config.yaml
d_mlp: 2560
positions: "rope"
qk_norm: true
bias: "none"
init_std_down: 0.00642
lr: 0.000491
grad_clip: 1.0
warmup_steps: 314
final_lr_fraction: 0.1
dataset: "wikipedia_en"
Each number is 128 + 24 x the weight over its row's rms, rounded and kept within 0 to 255. Layers, rows and columns count from 0. Numbers have three digits each. The size before them is the row's rms in percent of the matrix's.

# layer 2 attention key, 960x640, rms 0.0362, rows 428-470, columns 64-127
095:132154143139151134085089146091146109137156177129114114108103132099129145163115109138115103159121100091160107129106131108130163116167098081070130135110136113147121138143119118138105130068104116
091:133115143140121111132161095140149156170146121130118109129100113099132106198123110139158153097146166136087143131176119132143107112112103146140132135138138152147099094124127145134127144121107153
094:164168162098148135152134118088156117120115131160116157105133154142078120157104112121152098081119100156114162152133128121198142119137101150132164128128155153123112097173119161160127113160166150
098:091111106158135170157113159161141131108176150090095093153168103120095156147083112121153147136153144093114113107103126134147144093125090117114149129109104098147140147130119079096114186119144154
097:105104113128128123121090094119153156102159137126112068094140134075160156151116061114116144133126111137137109120154151124112176152150094172065123113109120123121119132137103134148097135110100131
098:131130129139120167083110101121104155108153184129133133133153118105115164132080098113139136125137199104110120115146105084118092064095106157144125132149128126138122090123139144103123104136140166
084:156138122105149145092095135084143125142144172107136137173110104116111147103156117110114142128115142108135079094092131147110097114117115142173123163145127075139079109142091149107107118075145144
089:116117102187162110154103138179108170121173150153095094097139142109179145128115150182151120111159088153142133115128134161127136118128170127101119145107134101154134121131156145135086170101095112
091:134160114132141154108106122125106134141100140126126163109130109162120119116137114110137129152137187082131100156138071085110133117134120116131121067139120144142126123124106136172132097156111132
103:138099094147161143095124147134125135145100129113078095079112129147108134155104078069123145168144104120133133132123085091093146120166113107146097161126110134168145162176126107146062141142096123
094:170220143120097151157143128150102089093162111118091151131141138094135138094110050142127115130106119147128138125098149134161160097108121156118123092154116155128095155146084167094125143153112109
101:132148171132139085160112116102088129129123120136147152141128153128128114108183131088074142118111138153118124120098126139160137132086129142102153120151150134120117121107137162151168138144137088
095:125169112089138110113150134135134124095147114087180141166132181106125091126174179131146113091120112152123155079082100157142133113115141136132145127122095122086149129107131135115163141108159105
093:116147159107125136106130151159139074139115101110083109105127122115104143060148109130125110134091140167094130160172137121123112149134136084136108133114140145123128174128127106097097091123098138
085:109106158112151137117128112120086133099133116114124193112140144120125107148154163121103134124134163117156151129166118192157115111139142120070161114113124108125095063132141107093144126154150140
089:119087164140113135128128167192111124142147106087130155116140166150129107129116124146125073174129133142153119152114140131129141148142130123139120113156079160102136143106130115125141129144120142
093:143178118162148134090117122166143113122090114154147129156121122143086139124153120132126107117139140125076106088122155147160152103154139112147080175123146144138140128149121096129116107155114109
096:079077104165147106125125101114158190117165152136137128099145142100162116111126117126145161108146120117119126115120103096139133129093118132133142141108142115143075117134159186112131139146117125
091:083108125160149089161124099105135148165130140135119121106135118166160146124127124148122161109156101156110103134095139122124082136109100106122128127122122138135125089139097119120134169137126098
088:163139150121124105127145116160118143187078085121167142126146103133136114174129123112122133098119164142136161128078115141154070164133089139086149128124158110106127129134123109135124107112162110
107:105115164126137116111117133108112126136147124129116110126116107108132146120154136105158077138119126123158111155141141123141115161143100107093113104084123114139137127169156144183087099133085136
122:135135141154139136150182133106173138123100130123137142141139143094125082097111111111121131127125138128123141107148129141136117138077135105146154101141108147108145157082105107075158110132139078
100:133131154149104116080083110114119119108143136147141124102114087155153165122123130156134117126114117134165110160109160120170126120187119116083126118095121131158120100139153164173104107113112147
097:125133138091139145121122156133122127108118114112150156136133156123118122166111117138106119132146141124151149137162122135139135102139120102145156099137074125135111095158180145128146109158110127
093:126127135148113112147153140150141126133138118077146168128186144142125136116104138133185103088154151149115074114091159062142143084130143117096143119152134121120074140115080122116143150134161119
105:133133131119132129094120173140083130146129115127147112113071117172141138129148159159127105092155099157163118147108123118157130166150147107119134149099108100154148135127161131161104116142114131
096:126127145114153154103133072150160134129085120132145159165165127084147124123188096115131145068106163134137116121125138132091094083107121179140093117164120126122124159159122149111092122127121098
103:114109141120138111175110111113172113160138142119122146157127179156127103134104091146126141122142133130089146122147123133126120095102131118128142134182114127107114129138102155147129118140175107
090:125120118118115112136161124087130127096111090145138124156108099117194096088181149117167115076176129161122109133152118103100141105080138140099123100129138087141113134150101132110141163118092076
093:130164135126105140130127145142101147160173089155144140123130087089161111094147117098157166125100074120120105124149107148176103130095125147131133127102141110104110120132109114142161118133111146
094:131147118089117148077136071153122135124112122104118140139132115097138145128151104154101106104126130106147147100116079148103096101128116145113113128120117139153144147196154130100108128124090103
085:139116124099131088158147133113164124090114126164154078106134129110120097095164099138177097144115122149139085164082146082101120143127119132122119130152141133120122163100099133132167169095133114
135:092093136129113145181154094128165139143121134133119138153149130182174116124128119108146156114108139147143131124120146111100115111076161165093143119139069101084117119142095150116168156143161069
112:153142133103159143102101138126150160129181153160088051093070134117115172184071134142104099132123120120121177123159118145112162134133071119162135120142144164159146119141147138161113119126098138
094:136163116112091155148127124139143131149107138142151155125161099121151119137139120125136152127138149127160109124136118140131115107103114119114123122113107145104112198128109106118137130150158096
092:125105153165147125151168161082158133130150138158155133111093139106111148151120139153163120157122103125086109118172139106125131133148148131121165103136148087164137128115104136127135138075086125
098:175145112110151131161132112146114137112098156126103126151193085115107105152138149129156121113129177131113102126156133106138119127077142144126083156092125099106085150150123085104135168194127129
095:127115175128130151129129155122131105120100135119128135152103159154114133146106134120098112142143101083139117149137150141109184151150121095151110118154118149093160120130114165129116101144116131
090:141108130130140112090116112143120152112080093110059155095141136094154111136101120116135096085146152107129119143105127124135098140130109109164103153116128125110161130159153146147076111138069136
090:111129149123143182118098138132109113175109144139128151147147168094114108124095133102125157146109116120109153119126124116140114097114108109133147098121166154122090092122125116103161135113126109
094:164101149174121132118153150142136086164093133164128118097124118134108105133136115118145124163112131160111156159145115150151119179121110171123081146150136188109159149122118158168133105103151123
090:128119150119136188142086131148138110096121154133123144109141117124139115139147078128128109090118139133154112170100114155109096131080131147113133110147115135123142122146122164127163119133041133
082:116129137113167110124128095125145138133172136144119099120097160126134129127124137115126189124133167142093126103149137132136099134130062126114149127143120172103154126114132155179145108174142115
# layer 2 attention query, 960x640, rms 0.038, rows 429-471, columns 64-127
092:111124103141133110146181143141144141133135078103175133149120090118131089125122151110123146087141159138128096154142150148116111120128162146129141097134137135149131128142137189127112163094174151
090:146135137107130125166095144111143156078083084124145154121159154121070113128113108095154142123111100118121130146119134136159164114147139130108107119127150111115114136139131137142128134172159142
146:124143116169143101113112110132156104104163161098088136129162105151127147165126118133111150181098117116129131123103151145080146132160099156178137174180088149132071185124147169163155168131117132
102:137095119127077101120095058138160147143181160162093071137124124079162189165127094145100118109074136109174131130191085111151142117131121154068134140165120146133126125103155157149144120102141142
122:110113152142145119107139122157159144098106150108099115110131125141126129114145130165080163186094142131132147117142131154081136101187119134150105161163095149125129164170131118173149135121145142
123:156152158143132144078123128151159131108116149089126101113105119123136157073122112161114126148095135111129113148133137101053143150160143108141071129127106130205131139127134124127133095149095161
127:185130106182131119121105098110145105152126134086101130140149113162119151148126089151110123163105110116114133107126125141110140109114113169168117152167129130120097144134106174174149141105124146
092:129167133164131135131125154137132119164138164127123163136142149149134130142139143125101109147119197083131137119116121102129131110138092132135086108139102112132120131155097124166099122125111108
102:151172142142122144092115122164130150136152187146114102145087158104147140149088075163108139148073104140126171136117102092073151172127107113161117128132115186135127131154105117155107150147074136
093:195142133221128148161116157098092154094099150090103154141163127098143130136155113083160136147145133164146109118094131149201157120129157183083133048125106138117135157132178132135138122140156116
099:145093098122125118192115138099081142116097102124154185148148144142104108096131167093142151086173139152135126143111136172157114127091089144106135119138155124103124142112177163128129152120136155
112:143135112086106134158142147126129108112145086135161125136127125138120130144148144087159112071158127118121122109127141115163144129098162139100139112132158083119155117129110108126094122111129140
087:170139138166130138139097167158140163152124118143114137147158113107145118114094112112182106106090093207127099128133155082141091132102129118110164130107184105131142140145156108125115107103129156
088:137120144159144097141115131149125123132143131151114158144067130153115148138157148109110149144115115109127154119129148178186121116143138144122164110139133123132109105119113088137124118109113139
101:142115142135111111145125138132117159151136141152135150130105168143100131124155160173147123180110108147147146142164156143127171116134081147103163109129105142165081112146118175189065085123096110
100:094126108108157132110119130172136094106109081105106114100144118153137108114118158106111133112128127118098124139111166144145128094155159122174074163113142140134138061180068121146110125117153123
117:104108097112113137162164100108145174123103138137161124101140107128131112084174150086118170124140163168141117154119128143145098127141155132118154115090120108106102159127157122114150149096149108
095:113118134088132120167161136133135136173124138112103119142161095159163139106148153138173150109147109143108115192102146140117107132137142112131150124124097102132110137144119155117147171127145131
096:151144142114130130152083110141133137088166109144172174102124098161122110120158134125138140070128155104132086124121091132115067166113156145124149144138180109144140117107143136125098128125122127
114:113165084142120111114107131171112128154156126142094134102118149106126126165133120132082120087118110154160175107090121141129131122149134160111172153170147130170130128153130135088085155143085115
089:167121152112162122118099132102135141119093132138150122139152112157151137118135172114164111153102122135108104101187128128120115128109111099143054132094111117118086102122141096157118094100163137
101:101143134090132128112086131129115137109115151131121136123117151147106093180138099163102098132132119152157174168081131140139098148170167164112140128137114147126130103149152108128072134172118125
098:139131116121108097127163141117128136139118134126148161122197111094137137122159117103153156115094144083111124119121115138112115115136131119128155119085141097105111110116105124147097165119150125
100:112135143137114148122165112157140129137148106123162128124166126100150116113124118126127153139088093142109119132136159120153133124134128105150146132116113139140071084161124111147172157166169109
101:159142091137139134110121119148145163132130135164106119106164145124148110153135123136130072116104111162114128081134146140180128119154161139062125122143122121134117138135160096138095125152118136
100:129116126126096083153122126126184124137145108115133126103155114093130147136153134137138134140155183125089092122147107101132170118086132144145075086124143162152082097116163150160150136131165122
100:125140126113109126134157112104130128141105178106129091166122118074123092117084181076174163155085117142144153169104137152109144133088142128162123124105125131098132154102122123113165115150128139
089:131136139115120133109156109118125133157171136123136101117173116110123137133121135097133143123147148124102102087118049148119107088150111126139110086094107119097113113126128152112124122126115143
100:155104125140127143153115119142159097140133132120152163142121138162140117142187114126129098138108111153041153145132168137143140117099139145118131148115112155093123122114110148119111111160119087
097:109125107143108121129146148117171136131127144120129113107137098097128131149112114128129113151142118118084118124114145151144113149118130150115108112095154121139116111125112111173117098101170148
092:125164122118137132099144133160103132101142113165156125134135132126169143150108123098157141118146135126154118127162122147118112114135143094129154091140081101168147141081103112145104109107123119
107:133128139105086162144158109145132125153136133109122147153132073136102102099090143117166160111149161118111106120153082112131139147094129138111124105111128110111076134146138166129116142123173100
108:131123068144152133115101176109097121101110114108088122137127147120106126102096142145096112159184138088144140103073174126113134133164100095115138138118122117110147117128146109129109112071109179
105:130084121145098124165140120111183092124171106099124159160143104166144102136153128125149124119131162183124127134145139100126099164090157170104119154145134123164065127094114134121122132119162109
101:166146131117179109117134141112124198119199105129128071148115132137132101146140156137099183138150136145154124118122088137095133126166136101113134103123089075135140097143114149101172132161084136
096:125122150108103079171114143121121132141132128089165125171118174129149142102125111133130103111076166159122137105094133096122112118110149122119191118130150113117133101137095177157115140115132154
098:073135130122143093114099122135155158156123088124112122072118084148122113110150098112119141137117136120162115159120101103137116129150131116143125149117146134163110109126135160117120197146146100
093:142093160137146112111127147128111070126092127130149100086101146131110131145111102082116100115129137112063120185108113115131149116115104142103109113138143127133117126140124153119154112143107116
097:074136114164128093156089092127164101158138138142126145112118133121100135140147137119099143113133193170119133153128179113110127119095161136125156127135151122115121088111122144107149161119127121
092:124152144111152122135128096147162117130116089169104112083118084132132138115138149141089176115156152087139141120149107113140130084144146119142091133135135143163149105139145171073123188137121106
094:089095108115137103113115144114158096156151129147113133141112132136149099152142140125112105144127180139129159136126109163129157076140121128120117137101125149147120104139124135153129181101141099
084:134128129087144164120115143138157122109121151168105103160134094120134077121077132090156169151159084096101112150112105192172142123124148109113171116106126111123140138139145189106148096130094139
095:126130108114133104124160127085149132136138123151151149118128135113092109120142113100143137103139136153099130127105120130166098130122150125140165116124143097153112079135091132150141114147139130
# layer 2 attention value, 960x640, rms 0.0373, rows 384-447, columns 64-127
090:099149125081130115145111118135173102129144097121152166145182136148139114095128123109123125126152053071088128119149183168159138116118147104137155135115150157115117144097126160079143110141143114
096:130117111139141132134147122135152125145141145104087115133158114141086133129088138112125134122141192128143112133141149169068063102117102124133122168146105137110133148120149129111151146086148139
084:123143151118116129140125126151107096105155130162107139151115174103078133115146147137147110127135136178138128092152173149112151150084108135101097114113137134118106130117113136138133098137119156
102:135157098106104153123092102207105133148124118154088113148090124114118133110126103169110143115117171180155102105139180161079141153130143144134157107129132126126142140158101086130123122082126088
099:096117136135121111118138125112127128128125125139174118149120166167135103139138138114089133151148161136121152124078104088092116147153123140122120157130147134138139092097154103103084194142106105
105:185163115139109113134133115120129127099178102174105163105116159123108125097142121141124140086134115158167109102071115147112122132108111113116123121152147126103146121163121118109092123100095127
089:113158149117156125165124133134163077133091149129112161148165156152125128076134122113134137119083129114139114141107151160146128085120116141154132157153104164106115123136149153140151128094118137
084:148158128148130134134121139137134113136165155094133134191120142136110144129102123117138149069116145133124134146119158131127124137108124116142088118144113142140153099127158192144130134142141151
094:106121129162139133124140147124147152125109139062140123133135161158140116126138181158119130136162140103092179141071098159143150073130124149140135140103134101142095127131111121096139141125118120
112:094139146084130141124088106145157078123139152104146126123154126132113132131137104170123170098121155113098151137114127128101171074123126145162146135102152167128140107181132106161140150080160109
100:154144158164114143138105124135116150099107087085115174116146098153121130144116099145168156171116115140101105188105162119142128169123114146098098118133135139129126081119161125158169148153133112
087:125154117149097162122119139120130124136135121147093153116168092141120141124138148129142150120131165136177079156136129195162107121118054122171113090120141163151124135115111151171176139106108180
102:139138106115149141154154116150135173114078083123110085110128106164130151127125108138116107142144147151129115093160158141115158133101121166113094135095112182123146149160078138142124143107136135
095:102151160143137046121137163070122067131107147201145197161145118113085141154107148109148100110153150152113134108113127114142132126134127131154099089133119143151105106114138155136124104118131145
097:115127119104145125126147128128139088184115104153168147128122136164142132137129147114110124128140184124143145139111106089128108162141156126132131173128127140155107126128104095146142139133119110
080:094136121121161142113150144133073120149151134109128132093107123133123132146147089104128098129113159161142137157137123071121170159147149101113100140122125098130129114114097132102071109126156136
089:107120124119138121104127149131144173117106097122129085127175132112149137134118132119140144106125096150115139101146124158140137126120147131125126166137084126103129114135152173093158160120135108
095:078067130147125129088140126134108164121116141158164118094125173120159119099120185130119093131115108144140109077144083155125118132166113128106147115067130121168128125140136130132109139108123167
104:094127105155117105152146118128149068122135113156129072096135141131151119099148184134167121126144099127107119120116083117150096122134170148116149129119145145127122116124111094123147124148149139
089:198138148136135127083152135199132098130114124099133119111104132112149128118139119168111132137121098142093152113154147106137148151088119132159119119108095116130151138118092109188109110123124106
077:141120123128102135137103180112131103115155160133145132166127191123152149134120126126119128103112153112148143112096137156176154132098127131104136114163119135130152128166149158147113094131135186
092:119166088105142166122118149126129157129092110156143115106099152146122118133143172162100108113104130136138120144136149123112123137122103160090165093109106110140133132130102146164168127099130084
096:086177120094140124124107112074127157165130076116123119124128107154151118165157093105118106139091182114093134121066132079107124116097118132159128103121120130162130131134083114127113121128147098
092:129129139141115099122098132129154160160112065148106097141133130123152149183163136173126113117169113122115098088120137125120131167129111128127093127142092058136098103182150110110152142126100115
096:134115142168167145134104138116158123112121100099074124106167108160173108140169115104123142140077114150139123131102140111126115120133128143161094142158089139120118110147151137157167112116152115
092:156163124129132099123165136101127183148159139130102128127133102149094112124118133134128122077131133152094152126117101108084118177151127114141086105134144111121120117123112170125129139130128150
087:114094101144136120107116122175092112094115129104122128114104122149190136147150144167077111171095154134175163158150126104136158185118110113141173115157096119151157128079107119141120143161140084
092:084159117151096076129129155121115112120157123143126138140120168126131110119153101147137129122125106097121136083152166151178151108111176174099167159127115149124127154166133117144135101146132159
101:086156130101120164115111121168106132100118073168141148121118083152105132092145103119144145123131129095178139086120128115142147090105139139164140149116132153101140091118135113111135135073119126
096:098124127129099186098152132094124118139123157108127082137127069103139143135105103119127158131110143113126114086136141070135141117119080129169151139120180094138112124107098101117136112108101132
093:125120133099098141144138162168118120108173102095106108131125136119120143098050056149148124128139086147129109124136170104133128148123125148122171160163135118133126147090119123120067116112116122
080:118164099141151151130104120095122084116134138133116135165129137139112156153145112133093115167156133103120085108109144149119145123068092131151100110123129138114163116145128098115137073100145122
091:108173099154104142123126105189118171152110096052082126117124110155117123112128116132099133144160154143140140127095149111100103157137103149139107120110088137084133089125159110079119137127128114
099:103116131142128159136143111139157127117129117103161138150125100131120138177133123117126090158107119140094172105101120086122160085117089172129112166115099139162147135151158150166134144100119129
098:102146150063124079156131102116140137102114124100137098113136118129140113114105121177134096126143149115116145135130116148125150096151128166126131171192116139148134182144105125084142162133146145
085:142127103136120132144147120124123158147113121172151085102129110120143147114113162091127105124143136079095134102118116098111107145118130083119134117111136087126101115111134096121113121120139140
091:089136169115096116121124080144128127139121154096148140105122174128135159101167184114139149127095085115168121140139080147090110100137133101120110161137164153152113151111161152139123186114105162
092:109142107103087135136095100168129138103117086137121130144147133124137144111140138144133132116140120111131116137107181142136110122110145202156134145137122126107123110193122135098105104114139138
097:150135136110128140142106118113136160080133147076134110153126121154177135125144130127117162137119136098099118135090134145144124082135116129139145159130091072140129113142166127130119131127109108
089:127152148166114101152141117121144131124141079126158120145180144096155073121136108105119139167116124121099179130139150182139129147142176192071129120140116152118153120140131119157141136101151110
125:093126118122116155132115122115139147125109138109146150134175087120146142173180076123125131168122108178130136115145150093114168083132120129161116118158104122159145138139147107143107145118115157
102:115129146132145132135094153159104104132157126112101097148116099055135128119175125113105147153110121097143156114136125133145151129120138112105128067139171153120144130111105120131120116091115112
104:125085119101131121096113133087123135158112058118132116144112126141107113138096166147065110142106128089114118104110152150078128120138112127134145147112092104095125074163126149118169169070117117
101:138147139160118115074097099130102112093126113156100102131158176115155130147156133153139136121119117116113125100132160156137118154118086110114171130147119116131122163122124104152122092132144184
101:129120124100120152133132094107140129190114131135163144168143095099138130120162106107112128125131137110118185166142134128153152085146120121112094146117124137138146136136155118143128137116145117
095:138160116186130114127078145110131140155111122149109157148086161132142146103134118146143139123085160121127135102052131135113134153112122134103179086128112116121149141112121150157131152111123124
090:118116100146103133119096122143112141165168131144116113139113118154128145178161111142123116112094170140148101072040116128119148125125129083125150113085141111126154106121099116125117119150141126
091:142067106160088133117105143112128097168183106137123140137136111125134142165128141116139177131163131101174126085132150162137125134122121159149154151149184090106116100131128123087105101068100143
081:124133125122169134148102099130090150121130120150125156132112139126114134139145111136135083082157141130160116114073133122154134121122142168099114105145091106133161095105129152119110124137126135
113:135094117138139143125132122178136092098120095149091144113152153100129125114120132145134149108128101095128135133151097172144099106130146129123164090166096137128141133102147079106127104194164152
089:130171133121090171115109132149102154130144129144112144083122122138123116091119165096121108122098166126125095085120115154122101157125135124157083118134102119135145117099185101149142106101141115
085:069130129134121165101136131144113131100115126172146125090121146084181135100102157135123120168156140155102116095152097123123128133179150143102162129120140145138096134142114087122122146098109108
102:070119114105145062141127178129153102132122111144125108138136101120151131134142139112149120168162136126093145143126222149114132123148104137162144102124135141139099122136092110103136154114116100
094:119091095177127134161101116115144139127144123142114152149116149115185139136168144128092143096106127135157099117171146120142111143133133185097144134120148114103118133102121117184154100107106169
088:145119125138124098112116172106113146110154134171142165144135135156126121144133053134133123098102127131133116175088123100086165145097081120157174122129118131122126060103105118173127130131126115
091:090142123156128138100112121124149134106157092144117142135076127163121152121105108161129084089153157160132129119111128101141117144105131156172121150144106126098134120144096143100125152096137121
114:137147170135124157149172113126131098073146181132107111129147145159109114149127106130157118159117159125140129136137108130152128119155132119165133080129124146145170127092126130127093116176156158
082:127124143159135164130096161144110166100136108156137072131140118139102125122172133109136098160095148103170172113116157147148143104140141105116148147129115085152129179117127096113147137156124105
088:100131107128108119087129164107131138099125129121135122140113133134149122126137131170126125130128105126084147123108218148130142177131092180183093118082119132148130140159141095153146151135103109
111:150149126150108115127119150111122147170151157114135083136090110147108151096117158146131125157130177171102132134135116154141142163130097133149100149106167132101121109064117149133138152143131155
107:153189115109142144154127145184129168134103138114126153129155128139169118122137135121147143123127120110072098159120166149161094117114160132104127145148110131114114114201142137097108115131117106
097:125120124105140100142114127121128125125165142096092135130132123113096128166164099131121127176150143142097103144090127132145148134114095154122086083167149156132127124113131155166147094131118134
096:113161115112122154113134166138117174128098146122121136129126094129103124118110163124152112129125138091164126131145093157156096124121128143139116118147126130156130144072148101178127127164124152
093:128154127115119123128132144130155089154143143146180150133143128118169109098116158080153187144108124136100113145163170189128118103111115129103133087091110145173124090152129112116132135114112124
# layer 2 attention output (transposed), 960x640, rms 0.0331, rows 384-447, columns 64-127
090:105102102150041115125109141170089166112103092136152149170137123143174116170181124125124103148097149179132117168115129089139107133134117166131141108156121136140189146140149103131132133113101134
096:121137122139200099111117128117090137136137155171090108107066138155083134097091124132127127166134134145133153121155124129140131098104101174091164123096120163115154110139128121146163140140118124
088:162126135146057129115131130124122108130106136141131159102115132149105133153114125125132133115140121141119153147135097085166145149139125133136086132136120112131131159111179098133159133119140109
097:139085125118147107154117113094121132151122152157124138123141137123126107156135169110093106144109138121118111119137126165157157094110139154125161150165137135144099128157109145132139112123123137
100:089110134149212142095125143136155120143105111119103111115133132108133127070101108097121162157132122106143112130114140140091099135161127090130097175113124113145124101129129129133151157141130155
101:140126151137097114092160140094128136143097136152090115124132091104104118094106132158115108111118147111141115151135153097146118105107147127139114125151104157134168184093124109151119132177162108
097:153166135109066119124165141168158146137161163143108076110081152147118096146108103155143119160093150127139149102156125102114125150075125139123112129158146146154156141106098089148102154107112120
086:169108129130063157164138106153121113107121123162147124121107141126100126151091120119135128132125106118135180110104107105159161140122152156114141085114119118142139188143112123127140141111140133
090:114167080163086137165142112172128153113080120091096108128141139150132117140117098146170104134135106147115130116093173202118142146134127099101154149150109129139179114138178127145120173120124089
107:126181121117129100127121118104110130135101160092092127162123144152093120139124139120150092138091144110128143110099132126154139152104148112151126109118081139120128115131150117108156139162143116
094:148105116127043154131147109110114135106106147122150135109124145139162110164108109163133139190085154142146140116138092108121154145144110144101132142117136090150128119133094163156067160084098095
089:127074147123115128160066114115159117194126135111125106113124094124098158186129130119159117103128126093124155135114107084146136096107166147137110135166109122112075107101091113161153101161098138
098:104112145170041126133109142112127094128113130117138231115171127106147133144131114111079174131142151098112112133125152125133073104141125158123148161168156132141092123135112113132167106113138157
094:127174121108078149117170131173121096158123098154108132120125108151135155146130127150117179151110125110130140110126136082111122146134125163118114083126118100085131147077054111102128120128149157
099:085129122110168119138119140137171137162144115112092114105154121135104127073108119134152124143084122119125112133155131128089104110160122117120126168105144132132099145121133145115125145145123144
087:133158093109255138144128151094113138132134132133129141110110116104159136121133164119133131046122104090146116138099150159190154154134150155113087119133140109123066137127153151123136117139157130
090:128119136158029167119149140170109131110103138098114161134094151117172127099147082144164135170154092176126176119100137140115116152108120126114123106144140114119176106119119104134107161097158109
095:082154095138147111072112104145133101130112101106141168101133149118118121090126096112168147138159152114103148166090142109130118123151173061134093125144126140101162114140150126115126105122150157
099:143142128128110100075095095154114117135124097161114067190154101126087080149104127143149138142152144123126147105124123131132147104137146088152147121105107113150132091143123123100112160097105106
090:143147136131198133122121108170112143097121146113104097076093131134144130114114174148152092114153126111156105157135143155157119118075152125136128150153129146123126158112186124119120134147137124
081:156110114147080127086126140132138128172143105119145110124143116079122127120124124110114112108112121103184145114134090086170127125176129158143108109153114137145099147134127140108144103125097125
093:105199119129100144139094125153135145093151134132150149114117108134149120109121121136161067130111131083138133137119119199102122135071127091120149118153102160124164144128108116116155151128099128
095:168187092125174145112127093142129159163111140130127116108141116116118065162103175123102096103144155068116145151152183150146113120105128166154107106130130103122118188125095134155095163133102141
090:144170109132121131131128129171105117125112138149135157102178136113135130095113134161124149107155106129093127121114120104128098133130135115113088138102132148130151164117104111161126147082118100
093:150109128147050097122135111110123091146095136122188178120157112137160130137127138108118122167149116152106117161144108106091080132101160115137143109096136128117112136135077099146093126121110135
091:097124108125254081146106071153135129106147141112120122107108137126100158149096136128140107102153103126118131118148140193159122134075112154136133127114133141098146148119176147150111144157128147
091:113124112139168095159069140090164130151114104133145141086144128156125141095134091136123101106151127130124142149085147149150141099120181129148121146115158125126083111124127105109142140179129111
089:162140108117167076096155093134126132135134121132162107143157089161143115126136142093147141117119148132165143135161114127172116125165114136134100165120072132113162139115146091113141147119089136
103:126115122119090119108129138124180144185124144092115119114167130101154071140132090120133128072124142136140156082108158151165105119116137145135120123134127121095090146085176111134107167137109151
094:064142171122140120161110139142181164105101145113131098120154120153122132140176128111137108126114118118143106152130129148086123095120146127079135168159089121118141081124170173132129131165137133
093:133150119122126102112097140086122088138107134141134154120117162141141106112163137107139122104177125154086117132150168148120129126135113122122090104107169166130152149138127143096144141172121107
083:156088131128142128133125121093132109127176141129178138156120104133142146169119126102125113117106140126134111119169140099147149114108169154116117142140095138099106144131121094116099113123127107
091:134111135132102141124154115108100119110143108115120115133143104138110121118133164091152118084144095122096116097121113157095082134122115140104108158096137137111153136128152110142122198126158094
098:118180103131077142103095112167139163109169150159133110111127118107123135110117140123157078155099133104159128141125120187125148157079119124095134121139114145119144162123116100152131161129108119
094:120121153120085177099099157117142137146093097133142163148163122142134124119171123124139171153098132132106118152094120101128117118113147102139145112140126117175122152126090134144142102121151136
088:087140154124094155120136108120106138150111112094119156158124130141131129095139113121118147141106134154191108135114101125134136135183151116123154122107106119092122150142135161138149114093144184
092:119125138138134099108137102154125129101162136156092056145119124137084137152090117102174114152101099129123166135140099161079113140099105096105166175121125126107193077112138123158066155109135117
093:168078144129112145097146095099106092135131127144134096110140134122111124134155143112128161114147142137138138106141132082155133133133101125166166125142105162138109137125083114139152114110072156
097:148084128126132121144144163096093116148142138134138134110139134118105116074135131147132113117163140131180137127127136128102139157105154154129163113124153087163134160111150158105123131117129125
089:130136069109132137132138107167129160135114147128138117140123125138168137109113110108160138117145105127164139127093109107134119150124115151117122137094154111124149083143121133114144131098123139
110:139104143152093133118159139070133114125115122128087155096125128149100147115122128129089163155117111143093106114144124137104106154164122128105123166131136129175100167122132165144148103127176154
102:136178160136150111087131158136120132129101117162157143161124120128153145130112136149112124135105131131086120110087124067085137148143155130125127140178123151124114093146117122166112133115133137
101:161152179129127103165113142129093159147127154084160113101115100122088122083128144142077132121133187130115118116131131128128133178091115118147125125138080151112098122097155138133093159116138140
099:148120111118072132125114150117130090146114139128175172095132146124127121123142089119099122144162174130066147143132140114135158115130142107121135119176114143138130141152091130102145084088122119
097:121142131110044110150133120113133171118111172128164107202063152130107082119127101126160105141095138133140149128122160166120148148103126162084148126080152055110133159177127110171130147095109109
091:169163093153136128157134088131141099124146161143152093121141094102071117134075111118129115138129128083128161117135163116156166128100144117123101146127122115131122136115121102105118125130135127
088:122075143126118086119128116152131155142124157136103129103137133122104142178095129105100102106123147122135107126163137127153124111135108142116138108152097134139107190131132096107114125121137163
092:111125117099135143102149108114159161139150143125118086170138125170120130151120133098173136133108103141142128116133113088153124131140135080104151127124123155157134117091117123109128135142154112
086:137148124146157153111089169129139095107091076114150167100150168104133101116099153138107153127148149121141131130136094116161146107147173086126136103117134127148087161155132138130132120140123129
106:112187125139131082093151073109076121122153116128131111185099149120134116150118133120136137140149157152109145137134104098132144123071124119088159097103129124108116107149122117135088141144078108
089:111125135137055129091135148153153127140135125125143114096106152142103116143101165120136128118130147104160160117125107103169126141083136174124116121145123103099099170117142129171117110128145131
086:082144117108207122141135119123148132135109115117086158107176118131148127097133090123152127130137155161126086163128142145096113096140141082091132152115101138126124093125144117121100134146128135
098:121123107114099125127120117107192092118078116156070157176160135148141149144131119087135148147125114206116082126129135096124098095132138148165104123090153105173127113135096104187172144142103154
093:106140120110065124158116138129103134118135104110107095121133125132141129117093101150165126154103176117143167122094134128154112137092125063117143127136130157165147098148142107090142116108083147
088:191116114105185102173135170127116093137094150081154117114095097158047088126137147162077114101126128111156115097107115196099153159094122158115157123091137118125144153123142133126117140135150101
089:170138089151193144150095148114116134143115138102125130143127156115056133118105134121116146113140125092108117110120130144166144097085113144136133108117142120117123181146148102133134107182108110
106:147107118120184137123116120130125151136155138129115101094117139103157155124116175180147102106160103103175157142116084114126125127125111128129119147117085160125133162118126144088138139131105140
084:166144120132152112099121130135117133109126138111162180121132102109182132102119162118084136103130147118132136149107132154129136138159167145128102124122119088137098143142093168119130121119145151
087:131156121139188166093147082130113111116120126178091111130122146126110109149133107118132135123169128070145148122125149174148146165132107110147090149115135126092178138120140114114080139119134084
103:127099147102183108136141148121125172124107089114176144116102110140096113177112140098107116105121105139138133151133128167137137103150142126129116122121135115112103135169136149117135104187118122
102:151159108120140149136144102136130110112115132121139145107141150161203128125141092129139132143088105138152121149162151107111143108181107151166124111121138108100140109135124158144127116136126133
098:133128131143101119161127091129099107130121141127156096150087118127104117132106128174133142112126087132132158102134136115117127151104152125155115133087117132120124135119095068119087174133120098
093:083125114153129129139152102142136114099173150100121099144073115129100124137091160125133173102130096118185186138135085189114071124106103076143129121092100130137113072122163156093083181128151152
094:140141108135026132133134141140171123088104107115105140141162162156190113125133086136158108132111090182130148128124126109131127126140123152161126131157148152127187120098128164141141111124135143